Weights of a small transformer language model.
Size: 12 layers, width 96, MLP 256 SwiGLU, vocabulary 4096, 1.97M parameters.
Architecture: no biases in attention or MLP, untied embeddings.
Each number is 50 + 12 x the weight over its row's rms, rounded and kept within 0 to 99. Layers, rows and columns count from 0. The size before them is the row's rms in percent of the matrix's.

# q: layer 7 attention query, 96x96, rms 0.049, rows 0-95, columns 48-95
# k: layer 7 attention key, 32x96, rms 0.0495, rows 0-31, columns 48-95
# v: layer 7 attention value, 32x96, rms 0.0485, rows 0-2, columns 48-95
# o: layer 7 attention output (transposed), 96x96, rms 0.0619, rows 0-2,32-33,64-65, columns 48-95
q0 079:52 69 58 66 45 43 52 58 65 64 45 60 48 47 37 55 61 61 48 52 46 55 46 73 38 34 40 46 66 27 53 55 57 47 52 29 51 58 44 47 56 35 57 63 39 72 44 64
q32 080:65 67 57 50 29 58 53 55 37 65 62 38 51 51 47 25 54 44 46 66 46 35 41 71 42 42 51 45 57 35 44 47 39 48 39 16 39 35 54 39 48 31 37 67 39 46 40 59
q64 076:43 70 66 48 43 37 45 51 37 61 58 51 60 30 41 39 41 56 65 50 44 54 31 75 55 64 65 25 66 26 47 46 30 42 44 63 60 47 41 55 43 69 59 56 38 44 44 69
k0 078:48 45 33 39 72 41 55 61 53 63 39 52 55 59 58 63 38 55 42 44 62 36 70 39 70 57 61 38 39 75 68 38 79 64 44 48 25 43 39 67 43 64 51 30 45 60 78 46
q1 098:68 44 53 48 67 48 75 48 43 34 56 61 71 79 72 57 58 48 31 27 32 40 52 48 37 55 54 72 33 76 54 54 63 55 52 51 39 49 43 48 64 42 45 49 54 44 46 48
q33 086:53 50 56 40 74 35 57 48 55 49 23 50 42 81 60 76 35 57 34 45 44 50 55 49 56 57 60 50 50 72 49 36 84 58 61 49 58 62 41 62 63 49 48 58 48 35 60 54
q65 102:52 51 39 57 81 64 61 49 72 48 35 34 58 59 59 59 55 33 45 36 26 56 47 44 48 57 39 64 47 68 56 36 49 57 64 30 53 36 42 62 72 54 41 45 61 54 49 62
k1 100:35 48 55 59 61 41 77 34 61 50 40 51 52 38 42 51 45 64 61 25 60 49 30 40 73 52 45 51 40 68 55 49 42 57 58 36 25 42 56 48 48 55 54 41 67 51 46 64
q2 084:59 62 73 50 68 54 55 32 45 44 43 57 65 61 38 34 56 32 46 26 70 43 38 54 37 57 42 51 67 27 57 44 33 34 55 49 55 77 52 34 44 39 45 50 78 51 45 47
q34 085:49 65 79 38 42 47 44 53 56 51 25 52 36 57 40 60 41 29 46 55 69 56 34 64 41 49 39 42 50 49 32 69 44 52 53 55 76 55 58 49 50 26 31 51 68 59 47 54
q66 104:66 78 68 43 56 35 48 52 40 65 27 59 45 57 30 37 58 37 24 46 50 75 42 46 39 27 50 43 48 46 57 69 61 44 56 33 54 36 49 65 42 60 43 51 45 50 51 57
k2 105:58 76 69 35 44 44 49 61 60 22 77 20 59 43 46 35 55 46 36 48 19 52 61 59 34 53 51 55 52 35 32 41 48 39 40 41 50 64 45 41 44 42 59 52 52 54 42 69
q3 093:39 63 59 53 41 27 42 74 65 54 50 17 57 60 38 59 54 73 59 62 43 48 42 57 63 46 44 45 52 56 62 58 39 48 24 28 60 38 39 54 61 55 46 53 48 32 49 59
q35 101:28 43 79 55 54 39 44 54 74 35 60 38 49 63 51 47 49 25 55 64 38 50 69 64 58 40 39 44 65 58 30 60 69 48 40 47 67 53 51 51 74 46 37 76 68 60 35 50
q67 121:49 64 67 56 40 25 49 51 51 43 53 26 55 47 52 61 59 37 22 55 20 73 61 62 32 44 65 50 65 54 42 68 57 43 45 43 54 45 49 56 65 39 40 48 56 62 60 51
k3 092:52 69 61 49 41 55 61 29 56 55 37 49 44 59 45 50 34 54 50 46 41 42 32 59 34 57 50 44 40 21 36 62 55 33 47 43 61 53 73 58 36 47 68 71 31 70 59 70
q4 080:25 61 39 57 83 69 40 49 49 32 52 57 51 45 75 52 35 29 63 49 59 57 51 36 63 35 40 47 85 53 45 38 57 60 66 54 46 69 48 22 51 39 47 53 75 55 63 35
q36 090:53 48 56 35 50 44 35 58 40 64 49 56 73 50 37 64 41 48 44 45 59 46 52 71 40 49 39 44 59 57 49 44 56 54 64 45 50 53 58 46 66 51 43 66 58 54 31 23
q68 102:53 37 58 67 39 62 43 49 56 59 63 67 46 41 36 42 29 48 66 46 43 61 73 57 38 43 40 39 48 63 52 50 52 49 56 52 66 49 53 26 77 49 62 49 43 52 54 37
k4 102:46 53 32 37 47 49 36 55 53 54 44 47 60 55 36 40 46 29 53 68 69 40 53 72 69 43 60 32 58 45 49 47 44 43 19 58 45 45 28 40 52 64 58 53 36 49 48 46
q5 113:37 30 45 40 60 49 37 55 28 77 62 55 29 28 39 58 55 52 51 58 55 45 53 45 42 49 57 16 54 43 54 37 37 70 58 52 43 37 52 61 34 70 50 50 62 42 40 42
q37 098:60 48 38 63 27 30 35 52 25 62 61 67 53 40 43 45 40 57 76 35 35 50 49 42 52 32 61 45 55 43 43 54 60 44 52 58 36 55 62 34 49 57 84 41 67 51 42 50
q69 091:20 34 50 63 18 50 40 64 34 48 41 48 40 80 43 39 55 50 54 65 48 56 41 39 36 59 59 45 58 27 52 33 52 47 32 71 27 39 44 57 57 68 72 62 27 63 50 45
k5 109:29 36 32 62 78 54 63 51 72 46 69 51 35 49 69 48 46 58 41 55 70 55 56 49 63 61 50 50 46 79 59 36 49 52 72 35 55 53 54 37 34 36 51 35 51 32 53 49
q6 091:45 64 57 42 62 39 42 74 36 59 62 48 66 42 38 81 55 50 31 56 30 57 59 60 41 50 50 46 60 40 69 30 60 50 43 37 25 51 44 37 28 52 63 52 61 53 52 39
q38 101:37 37 33 55 75 37 31 66 28 60 59 55 40 52 46 43 43 36 39 81 70 48 69 58 43 63 45 24 60 48 61 44 65 50 46 38 44 52 45 44 48 56 52 52 41 44 44 43
q70 102:66 44 55 35 61 53 58 76 40 51 61 43 51 22 52 60 53 54 45 48 45 19 46 50 49 46 62 56 49 38 59 42 56 45 58 25 32 48 50 53 53 43 55 65 43 39 66 60
k6 108:37 46 49 47 61 53 55 46 29 67 58 65 60 43 60 56 54 59 50 55 75 37 37 60 53 55 55 59 53 56 48 39 47 43 67 58 47 54 59 42 50 57 37 42 63 57 33 43
q7 076:48 47 53 29 62 31 46 46 48 29 77 59 21 31 43 45 55 30 37 33 56 59 54 65 57 38 40 54 70 56 50 50 33 36 59 50 47 56 61 50 45 45 44 34 55 52 40 31
q39 078:38 36 49 57 43 40 51 57 28 42 45 53 50 55 40 48 73 20 73 57 40 59 61 43 53 56 48 49 44 55 57 47 56 22 59 45 54 54 27 40 55 67 55 32 52 57 52 49
q71 079:50 28 55 44 54 69 32 57 44 52 55 53 36 57 60 57 68 63 62 66 39 64 47 50 47 66 39 60 42 54 39 43 42 30 68 50 42 55 58 62 56 72 41 27 46 63 49 38
k7 172:44 69 51 40 18 47 41 46 55 50 50 46 54 50 46 41 44 42 53 62 50 71 63 64 46 39 51 34 64 43 47 54 48 33 29 56 53 52 42 40 56 44 65 64 28 56 48 47
q8 094:57 62 49 44 50 53 51 67 49 52 36 55 60 78 56 56 59 38 33 48 48 57 57 44 53 52 45 53 17 65 36 65 62 60 46 59 35 46 48 42 74 65 51 45 47 56 44 43
q40 105:43 24 47 52 53 54 59 43 54 40 39 63 55 64 62 43 47 42 36 40 74 59 50 59 47 35 55 40 35 79 56 51 77 56 46 51 44 62 49 49 73 47 75 40 37 44 53 33
q72 095:56 46 25 51 37 41 60 57 50 67 31 62 59 66 47 55 47 49 52 40 65 47 57 29 54 33 58 58 45 58 45 39 56 78 45 42 28 66 26 46 48 33 59 50 57 50 52 44
k8 126:47 84 56 50 32 59 37 54 47 39 30 41 42 68 54 47 50 48 63 50 34 53 58 60 50 35 38 38 57 27 45 66 43 37 17 59 68 55 55 38 37 53 51 64 47 69 54 39
q9 108:36 53 52 42 42 59 42 62 51 49 54 27 36 47 49 27 47 41 35 59 41 67 40 57 45 57 55 52 48 66 50 44 47 36 54 31 56 63 52 51 38 48 52 54 50 34 36 57
q41 104:57 51 60 47 39 70 31 46 32 48 48 40 42 48 37 52 53 51 70 52 50 62 49 65 29 62 47 60 52 44 74 52 30 59 45 53 49 43 62 70 22 47 35 43 55 46 58 63
q73 078:42 69 39 31 56 70 52 58 50 43 33 55 68 63 49 56 47 39 38 48 53 47 73 43 59 41 60 36 68 35 57 37 40 42 35 30 56 26 35 40 33 58 50 53 55 62 49 52
k9 091:40 45 69 68 48 50 64 51 61 57 40 46 37 54 68 39 53 46 50 59 59 50 52 41 38 55 44 21 59 20 40 55 58 33 71 47 42 69 57 36 69 50 59 43 45 43 58 55
q10 083:52 35 46 61 57 62 74 41 58 55 57 29 37 55 61 41 52 47 41 10 46 48 39 54 65 56 55 56 75 62 45 36 39 22 47 51 65 53 60 45 55 52 48 59 47 68 65 48
q42 092:65 41 25 49 53 49 32 71 16 71 40 63 55 66 39 63 44 69 46 48 52 42 43 48 40 63 52 68 59 68 60 55 61 51 59 24 25 24 60 45 60 47 44 56 59 47 57 68
q74 110:38 29 50 50 57 48 26 46 48 51 37 34 43 39 40 61 44 67 42 56 60 55 55 57 51 57 41 69 49 35 68 47 41 74 62 61 44 30 49 54 44 84 47 50 52 54 61 63
k10 092:27 44 36 30 17 42 42 49 72 56 52 49 32 43 47 56 41 48 40 55 66 48 40 25 52 48 54 25 55 50 45 58 62 63 34 61 64 67 68 47 48 64 41 61 51 58 36 49
q11 097:48 61 61 33 54 32 47 44 53 53 36 51 35 57 39 63 49 51 43 35 87 55 18 60 49 52 56 72 55 33 32 57 45 77 63 41 54 50 49 40 45 54 42 60 88 48 55 50
q43 098:41 59 44 64 74 31 77 42 50 53 42 19 43 58 50 42 66 46 51 54 67 68 71 52 61 45 63 39 40 58 55 62 64 59 57 62 43 56 41 64 46 31 47 61 31 48 47 46
q75 095:59 53 59 46 50 39 35 33 62 42 21 50 42 68 52 60 53 45 55 40 47 55 63 30 52 40 44 51 31 66 50 38 76 58 47 56 40 50 44 67 54 20 34 54 62 44 39 41
k11 090:78 49 45 53 43 58 35 43 61 63 42 74 61 24 76 53 33 51 51 69 22 44 59 46 25 59 53 54 41 55 35 72 56 36 27 46 55 56 38 51 52 43 59 39 68 60 53 62
q12 101:59 59 66 50 39 46 49 32 60 51 43 50 46 50 53 52 58 37 43 69 37 47 42 69 36 52 61 66 56 47 52 38 32 48 62 36 58 49 62 50 57 30 78 56 61 57 48 69
q44 093:24 34 43 50 69 45 54 41 52 68 64 56 47 38 38 45 39 57 53 51 61 42 61 61 48 43 38 41 76 42 28 33 42 69 54 42 64 32 37 31 39 71 70 39 50 42 70 55
q76 091:58 67 52 81 43 47 60 52 37 52 51 75 61 63 32 46 51 47 53 38 61 45 39 51 56 52 51 79 42 79 30 37 59 62 56 61 48 65 71 32 45 44 46 43 39 49 25 63
k12 088:51 34 46 37 67 57 63 50 51 44 59 49 64 57 53 46 75 57 65 60 56 48 26 47 39 51 56 60 62 52 47 56 43 30 58 58 68 48 39 54 57 73 43 46 58 69 39 63
q13 107:55 68 55 73 46 54 43 32 63 42 47 43 50 46 42 49 40 41 39 66 52 43 59 42 46 49 23 44 62 15 34 45 44 49 62 37 34 55 56 48 63 36 65 50 38 48 57 42
q45 088:56 65 41 55 55 80 26 16 64 57 12 51 35 63 61 36 52 50 28 56 53 36 56 56 49 68 45 38 49 42 49 53 52 38 44 57 33 32 52 33 59 54 76 56 54 44 47 47
q77 093:59 56 36 84 38 55 64 25 41 43 41 69 44 56 41 46 52 59 39 46 45 46 44 36 62 39 54 33 37 49 59 61 36 42 68 66 52 50 29 56 58 42 55 64 41 44 64 64
k13 097:55 42 41 51 52 36 73 59 42 45 40 38 49 41 47 53 55 66 53 22 37 53 53 49 58 53 56 44 36 66 60 41 80 55 35 36 53 62 68 59 53 49 53 48 60 64 47 56
q14 096:48 39 35 45 47 60 59 39 57 61 64 29 65 21 43 55 56 63 46 56 47 38 71 41 50 43 50 65 41 51 66 34 65 73 62 58 35 53 58 63 36 62 40 53 40 56 66 45
q46 089:27 51 59 42 58 49 54 51 70 53 60 55 57 43 43 54 58 37 43 66 49 36 37 35 36 33 47 53 53 47 36 53 63 62 56 65 55 69 63 27 63 24 51 57 67 55 45 38
q78 114:75 48 43 55 66 45 41 75 42 42 30 62 49 55 53 69 25 50 50 42 59 46 60 43 64 34 49 52 44 53 58 55 26 38 48 61 36 57 48 26 65 41 39 45 40 45 43 24
k14 095:37 37 36 62 52 64 49 55 56 30 35 36 37 55 63 54 61 67 59 49 55 36 45 63 44 27 40 57 63 39 57 41 54 41 44 22 62 34 58 65 51 40 46 52 41 73 61 38
q15 112:52 57 50 55 40 65 61 77 56 55 54 34 44 43 40 52 59 47 67 60 60 58 57 45 37 50 32 36 35 29 31 48 42 60 44 29 44 52 35 43 39 38 44 38 56 53 54 69
q47 111:45 60 51 48 45 52 46 58 41 60 55 31 65 44 54 66 74 39 52 48 53 37 61 44 45 56 49 47 37 45 49 62 50 18 65 65 73 51 39 60 46 43 32 38 46 44 51 68
q79 095:40 40 55 49 29 47 66 42 37 64 56 57 59 48 48 57 83 45 43 59 57 60 50 51 31 60 30 54 45 56 49 46 19 48 51 38 66 57 41 62 53 60 52 36 66 43 35 82
k15 103:69 59 35 47 51 37 64 56 52 50 36 63 27 41 33 27 59 46 41 72 52 48 33 51 33 57 44 47 51 63 55 46 71 59 67 43 27 58 59 65 42 40 61 59 39 42 41 29
q16 102:50 54 43 53 40 54 25 55 49 51 53 51 46 31 44 47 42 53 68 67 52 31 36 59 39 41 53 44 56 17 48 56 46 53 59 60 74 39 35 47 44 49 51 60 49 65 48 53
q48 113:63 57 52 55 31 58 38 52 50 52 60 75 41 32 60 36 53 46 49 82 66 52 59 51 46 49 46 49 65 35 37 52 38 57 36 56 69 42 48 33 45 37 62 49 44 53 46 55
q80 106:33 65 65 53 21 47 47 50 33 53 51 56 51 71 49 65 57 58 39 43 44 57 58 35 26 50 56 60 60 36 48 69 49 47 52 40 66 49 50 43 26 55 49 64 33 29 57 31
k16 084:40 39 50 65 40 42 47 47 35 52 60 46 43 56 54 29 42 35 54 81 60 52 43 57 26 54 55 46 50 46 47 54 37 30 44 60 69 53 49 39 54 78 49 50 50 47 45 52
q17 063:57 68 42 35 51 58 51 90 49 39 46 50 54 68 61 76 48 44 52 47 44 46 57 62 34 48 50 46 41 33 44 59 58 57 59 40 44 64 49 52 52 44 70 52 59 60 44 23
q49 079:50 55 50 31 68 29 51 61 54 38 34 65 30 64 45 75 52 41 50 50 48 52 76 52 39 45 49 47 56 28 59 59 64 78 44 35 57 43 40 26 34 36 45 44 64 54 46 43
q81 116:48 73 53 41 38 54 64 46 45 32 43 29 53 68 53 70 63 46 46 67 34 62 53 62 22 48 52 47 50 31 45 69 54 52 43 40 67 54 40 59 36 32 50 62 37 42 34 56
k17 078:63 73 68 58 54 55 50 65 51 23 44 43 71 56 53 37 70 47 46 35 43 43 56 50 46 54 41 40 52 37 61 35 45 57 43 60 43 51 49 53 70 34 43 69 40 48 39 68
q18 097:61 53 53 30 57 36 68 26 65 39 62 52 65 50 63 60 48 54 37 39 57 57 39 36 41 41 57 76 30 72 46 43 59 54 67 67 43 59 48 59 56 43 52 27 55 55 51 43
q50 093:66 32 47 40 55 38 57 66 64 45 35 38 50 46 57 80 33 53 42 50 63 53 40 35 44 51 51 60 16 70 58 43 55 61 61 48 48 55 53 75 43 61 52 29 51 43 41 51
q82 105:55 34 42 41 66 56 64 47 58 60 24 53 60 55 50 76 55 60 27 46 66 56 34 35 52 39 55 59 37 80 48 44 54 53 62 31 50 47 51 59 52 46 67 25 56 45 66 55
k18 094:40 54 49 55 67 60 51 55 55 48 42 32 49 35 55 47 57 53 44 23 45 49 34 53 62 59 57 62 42 61 53 39 49 49 65 54 40 56 43 48 27 45 46 55 85 49 51 56
q19 086:30 74 36 66 25 60 43 45 35 48 48 37 50 48 54 44 50 37 48 63 45 58 44 74 56 52 36 33 51 33 55 50 36 48 60 60 43 66 41 60 58 49 53 42 36 39 44 61
q51 103:68 64 32 24 38 46 40 71 39 54 48 60 39 36 48 44 44 49 48 65 74 33 56 63 50 58 54 50 60 30 57 45 31 31 53 47 60 64 45 42 54 44 55 35 55 62 44 64
q83 092:50 56 29 42 28 53 43 55 56 47 72 37 53 37 18 49 40 16 50 40 33 64 47 73 53 58 46 47 55 34 52 52 45 36 41 62 63 47 43 47 56 47 42 57 51 41 42 40
k19 104:52 68 59 66 39 38 49 51 51 61 49 47 47 71 50 47 52 59 51 40 50 51 74 63 39 52 55 64 61 51 55 60 50 36 28 39 67 58 46 65 71 37 55 71 33 43 48 41
q20 109:39 43 53 54 28 45 25 63 41 49 52 63 27 51 46 22 53 59 48 58 35 52 64 50 51 45 37 27 62 39 44 58 57 31 51 59 55 57 62 36 55 55 65 62 55 67 48 34
q52 108:38 70 83 41 43 53 32 48 57 43 35 37 46 30 46 43 50 51 63 64 24 60 51 65 34 46 48 53 35 42 47 64 40 39 29 43 59 35 57 50 70 62 44 57 48 51 44 52
q84 098:49 41 62 47 29 56 26 61 49 28 62 42 41 41 47 46 33 69 60 75 60 61 36 70 50 42 34 54 42 41 41 65 47 59 35 39 72 39 53 49 48 49 50 48 44 52 57 54
k20 095:55 69 63 24 26 40 43 55 66 57 43 42 37 50 30 39 53 56 51 45 57 40 46 36 32 45 48 29 44 38 50 60 51 55 60 52 64 36 43 57 45 64 34 56 20 80 46 36
q21 115:52 45 62 47 63 55 56 68 51 60 47 64 49 58 42 37 54 44 44 48 62 62 51 25 45 22 71 55 64 55 34 43 41 62 51 46 24 56 64 66 30 51 45 34 53 49 34 48
q53 097:60 17 41 63 65 42 68 53 47 46 46 59 45 32 44 54 48 52 39 50 62 41 44 48 68 47 53 59 42 68 58 39 66 65 65 64 33 56 46 69 52 65 53 43 49 45 48 33
q85 106:53 21 55 54 61 46 53 55 60 72 40 52 67 26 51 55 50 45 50 47 54 48 57 40 48 31 46 69 47 69 36 60 54 67 73 52 36 58 66 67 32 42 61 46 75 37 66 58
k21 101:41 56 52 47 68 53 58 41 60 80 51 48 64 39 68 50 60 69 54 55 54 32 41 49 52 64 42 69 55 56 51 24 42 51 66 30 52 44 58 72 43 63 37 74 59 55 53 32
q22 121:77 34 60 42 51 56 69 46 34 55 53 55 58 37 49 63 64 53 60 45 74 41 45 53 42 57 48 79 47 52 40 34 39 61 67 40 48 38 60 60 36 41 48 43 74 37 37 61
q54 115:56 21 46 45 63 57 72 47 50 52 39 63 45 19 55 65 47 60 60 56 60 45 49 39 44 48 44 63 37 62 76 43 43 78 77 36 34 42 58 77 45 57 64 42 56 39 52 46
q86 100:53 51 43 36 56 53 73 53 35 65 43 40 41 61 71 80 52 42 60 62 47 62 50 58 62 48 40 48 45 62 41 62 64 48 63 39 38 42 59 37 63 39 57 29 50 45 46 67
k22 105:37 54 48 61 56 44 62 50 32 32 58 54 46 35 36 43 63 66 30 53 48 54 49 58 36 68 43 64 59 77 48 46 47 34 89 40 48 68 35 61 46 42 41 44 60 36 54 60
q23 126:46 72 55 71 19 51 38 49 51 52 58 35 37 65 59 36 47 54 57 54 38 65 70 54 33 51 59 37 56 45 52 44 40 48 38 62 65 45 31 32 38 41 70 48 39 45 40 46
q55 127:31 54 44 55 26 29 29 57 39 42 59 34 28 46 47 38 49 40 61 67 58 62 48 57 37 65 54 18 59 42 41 66 30 48 33 58 56 44 54 47 54 59 63 46 28 54 35 44
q87 149:39 61 62 56 37 41 32 40 51 50 48 37 38 46 51 32 52 29 57 61 52 63 53 73 41 45 37 33 55 32 35 68 50 43 31 69 61 60 38 18 53 36 67 68 32 48 46 39
k23 084:45 67 46 67 47 58 54 32 53 53 24 46 74 50 43 62 49 44 23 51 29 48 42 48 71 45 33 58 57 77 54 39 53 49 68 64 53 57 47 64 51 54 53 66 63 45 64 52
q24 102:65 69 59 42 16 47 39 31 57 37 29 32 61 54 43 51 60 39 59 40 25 70 37 56 47 22 50 48 56 42 42 60 50 42 27 59 65 61 54 53 51 34 46 61 60 60 34 58
q56 116:59 59 59 69 08 57 37 51 38 30 49 57 44 62 49 41 48 35 53 54 49 54 42 52 40 35 46 51 54 60 54 79 61 37 25 72 62 58 52 31 64 24 66 62 50 57 50 35
q88 101:56 73 48 46 31 43 30 56 49 44 49 49 55 63 48 52 57 52 67 54 48 67 60 62 54 27 33 37 56 36 26 66 54 22 34 56 61 65 69 44 56 58 64 58 40 53 49 67
k24 104:54 45 42 25 58 56 77 55 49 71 26 47 64 37 65 56 60 54 68 33 70 45 42 44 53 49 57 68 40 43 50 45 45 88 50 46 39 47 39 51 42 40 58 46 60 50 58 57
q25 109:51 27 56 36 72 59 35 66 30 54 55 67 47 34 52 52 47 56 53 37 53 44 56 32 37 42 60 66 63 38 68 36 60 46 43 51 64 51 69 67 44 49 47 41 31 51 58 34
q57 091:67 55 31 46 30 50 40 49 44 60 56 43 55 40 44 48 39 61 51 51 49 61 82 66 37 61 48 69 50 35 52 67 51 63 56 56 47 40 41 58 45 32 64 50 33 58 49 68
q89 095:47 47 45 47 45 53 40 48 27 33 71 52 25 59 51 41 65 42 49 64 52 50 48 38 59 51 36 57 72 38 52 82 60 41 35 46 57 48 35 33 47 61 66 39 75 43 47 27
k25 093:44 62 52 60 46 28 58 36 52 50 43 52 47 62 56 66 45 37 43 49 56 82 70 39 57 60 68 41 45 51 49 42 62 34 67 36 42 44 25 48 63 59 38 53 41 34 24 39
q26 100:62 76 65 26 42 61 55 63 58 47 42 36 40 24 66 60 30 71 66 43 38 42 58 72 36 36 47 54 28 29 42 63 46 62 52 56 33 50 48 46 34 50 66 35 41 55 47 53
q58 097:48 48 30 25 60 48 56 63 62 61 39 48 54 38 43 74 41 52 65 39 61 27 39 57 39 31 44 60 44 60 34 66 52 81 52 26 51 62 68 55 29 44 52 38 49 51 25 75
q90 100:41 63 63 58 56 47 44 60 55 60 56 52 51 47 52 45 41 42 56 69 47 41 33 41 42 27 56 44 46 60 43 59 58 54 45 57 27 65 23 68 47 44 53 62 33 37 41 81
k26 093:65 47 50 45 45 61 59 38 43 27 17 47 46 44 48 30 57 33 46 61 65 53 57 58 45 51 44 54 69 71 48 81 25 51 56 62 76 56 54 53 57 41 40 45 42 51 55 56
q27 099:42 40 48 57 43 41 52 57 35 51 29 71 54 18 53 60 42 71 50 39 58 23 49 43 56 49 43 41 39 41 57 52 38 64 83 50 63 43 47 59 52 72 42 27 46 44 55 67
q59 100:50 58 54 67 39 44 31 34 34 46 53 45 58 61 57 33 53 34 65 56 52 50 42 61 42 67 61 45 44 36 61 67 40 51 54 44 37 25 44 27 39 51 46 49 41 62 42 55
q91 090:32 37 46 70 39 55 62 43 51 34 60 49 46 53 57 41 71 29 55 42 66 43 30 62 73 35 44 48 50 56 27 37 45 55 55 45 59 49 45 44 31 62 58 52 65 43 44 48
k27 090:70 47 41 58 34 67 47 37 70 56 51 50 61 68 34 33 85 48 49 46 52 52 59 57 55 48 56 50 28 52 57 35 57 55 51 46 65 41 59 58 60 59 58 48 46 32 35 49
q28 101:66 58 37 29 65 70 63 55 56 59 48 65 67 36 54 37 71 40 46 46 62 43 41 36 67 36 59 32 51 37 46 67 53 55 42 58 47 54 27 45 58 23 66 50 55 54 48 49
q60 095:57 57 47 54 67 54 72 49 60 35 53 65 55 24 58 49 64 36 50 54 64 48 48 67 38 45 72 32 66 29 56 48 50 22 51 61 42 65 60 58 65 27 56 46 51 53 46 38
q92 105:50 48 39 36 65 63 75 61 72 47 54 25 49 59 38 63 74 40 43 46 60 58 52 52 69 43 51 42 52 39 56 46 59 35 53 45 63 66 30 42 60 44 39 41 48 41 48 48
k28 091:42 46 69 64 45 40 47 52 29 45 72 45 46 47 47 53 57 33 73 58 48 60 49 78 24 44 38 71 26 56 47 45 58 55 41 64 34 53 38 41 45 53 36 56 55 39 68 45
q29 099:34 69 71 56 57 34 38 53 70 57 30 34 30 57 49 62 49 58 50 38 46 60 49 38 50 39 66 42 50 52 44 45 66 44 60 72 63 40 71 32 64 43 48 45 70 54 52 53
q61 113:59 27 56 56 54 57 89 40 39 55 50 57 43 67 62 54 58 43 39 60 51 47 59 24 42 63 40 54 53 63 24 55 36 38 62 45 49 57 64 48 44 53 47 33 74 27 55 46
q93 078:53 61 59 60 43 69 45 54 57 46 47 48 45 59 37 61 43 43 44 56 53 22 50 44 84 58 49 56 80 56 64 46 57 30 59 21 78 58 53 32 42 42 51 46 61 49 33 38
k29 094:42 36 59 43 27 50 35 52 68 54 52 50 49 58 53 42 52 47 31 36 48 41 51 65 57 29 71 60 29 53 53 70 46 49 53 54 67 18 30 40 48 53 46 57 45 59 54 71
q30 114:54 33 53 54 44 52 36 32 74 48 42 52 46 46 53 38 37 47 80 39 44 39 37 47 81 47 70 47 52 68 34 56 55 47 41 54 39 63 26 51 47 40 72 41 56 66 37 36
q62 098:61 43 46 74 58 54 46 36 46 34 44 47 81 37 43 29 47 52 52 63 48 51 36 53 64 44 53 38 68 55 53 74 54 56 59 62 58 60 40 74 29 63 49 48 40 24 51 35
q94 101:66 58 40 51 31 50 55 54 52 57 43 57 56 44 33 57 45 67 40 34 39 42 48 57 51 36 39 66 42 31 44 87 49 42 45 57 24 61 52 33 30 47 65 67 38 41 53 36
k30 099:51 49 38 57 56 61 51 63 42 52 23 48 33 30 49 65 47 45 47 38 65 34 55 59 32 69 38 51 34 56 58 33 31 53 50 63 39 29 60 67 70 52 47 53 59 63 42 62
q31 112:29 57 38 49 42 49 60 52 58 62 38 36 38 49 55 63 66 54 29 45 36 53 53 65 27 44 47 46 49 53 57 33 47 73 54 47 60 54 43 58 40 89 34 42 70 50 49 57
q63 106:61 61 49 58 56 57 61 39 62 32 45 41 53 56 60 35 52 54 27 54 44 56 37 59 44 60 35 50 58 37 39 59 60 54 59 51 42 43 81 66 55 42 64 66 51 31 51 47
q95 108:51 57 54 59 75 49 55 43 45 47 57 37 49 33 40 39 58 43 58 45 56 53 37 82 33 72 65 53 30 38 47 56 47 28 46 33 64 50 51 39 34 70 43 54 36 39 53 62
k31 100:57 66 55 43 45 37 63 57 21 35 67 56 54 64 71 63 49 39 63 65 48 44 64 47 35 51 42 54 52 61 48 50 61 51 48 54 64 63 66 73 61 46 44 51 30 48 39 70
v0 107:52 52 54 43 47 49 52 41 57 59 40 43 66 58 50 45 30 22 33 60 46 56 54 59 65 69 60 41 54 41 28 32 56 57 79 62 47 33 32 49 69 46 26 32 61 49 72 69
o0 104:55 39 46 36 55 34 58 40 78 56 37 41 67 51 47 47 60 29 40 50 39 48 27 59 54 47 60 49 51 48 62 47 31 77 46 61 60 54 49 53 58 67 44 36 74 42 50 39
o32 120:46 64 51 62 30 41 41 39 49 37 66 41 39 49 65 55 39 45 66 41 29 53 37 58 54 49 61 60 31 47 47 74 65 38 74 37 57 63 64 44 40 57 60 42 31 78 54 28
o64 094:37 59 53 68 53 40 77 54 34 54 50 42 48 54 48 64 53 75 44 52 52 57 60 54 51 62 33 52 47 70 39 45 50 62 41 57 59 46 28 44 62 41 59 36 56 42 50 66
v1 086:40 70 45 69 45 29 39 40 30 74 43 51 58 40 49 38 71 39 82 44 56 68 65 54 51 21 41 65 46 58 53 58 55 54 59 41 33 49 51 40 57 56 67 44 43 53 24 46
o1 087:46 41 53 65 68 32 51 73 51 51 46 56 54 34 56 43 56 43 80 43 54 41 54 25 79 47 54 56 39 43 41 72 56 51 52 32 61 51 47 51 49 14 70 71 34 44 49 52
o33 095:56 57 54 45 28 38 55 44 31 62 37 66 49 35 55 41 53 72 38 52 44 39 33 40 41 44 67 46 40 71 36 53 57 61 62 73 28 40 35 53 39 54 58 44 65 42 56 67
o65 094:52 58 60 35 59 52 44 54 47 58 74 35 41 44 61 46 49 72 39 51 54 51 38 73 32 48 48 48 65 38 49 39 17 52 38 26 62 52 44 29 55 66 39 38 59 70 54 52
v2 106:39 28 54 48 45 56 25 27 67 55 68 75 41 47 40 63 48 60 38 39 53 54 50 44 35 49 57 53 44 51 47 51 36 48 48 36 68 17 50 61 76 63 60 54 48 40 49 56
o2 090:35 37 56 52 52 56 45 48 41 59 48 69 60 51 55 56 49 60 41 32 58 41 48 46 57 58 48 60 46 71 36 58 46 35 36 74 44 40 45 48 38 40 37 60 57 37 62 56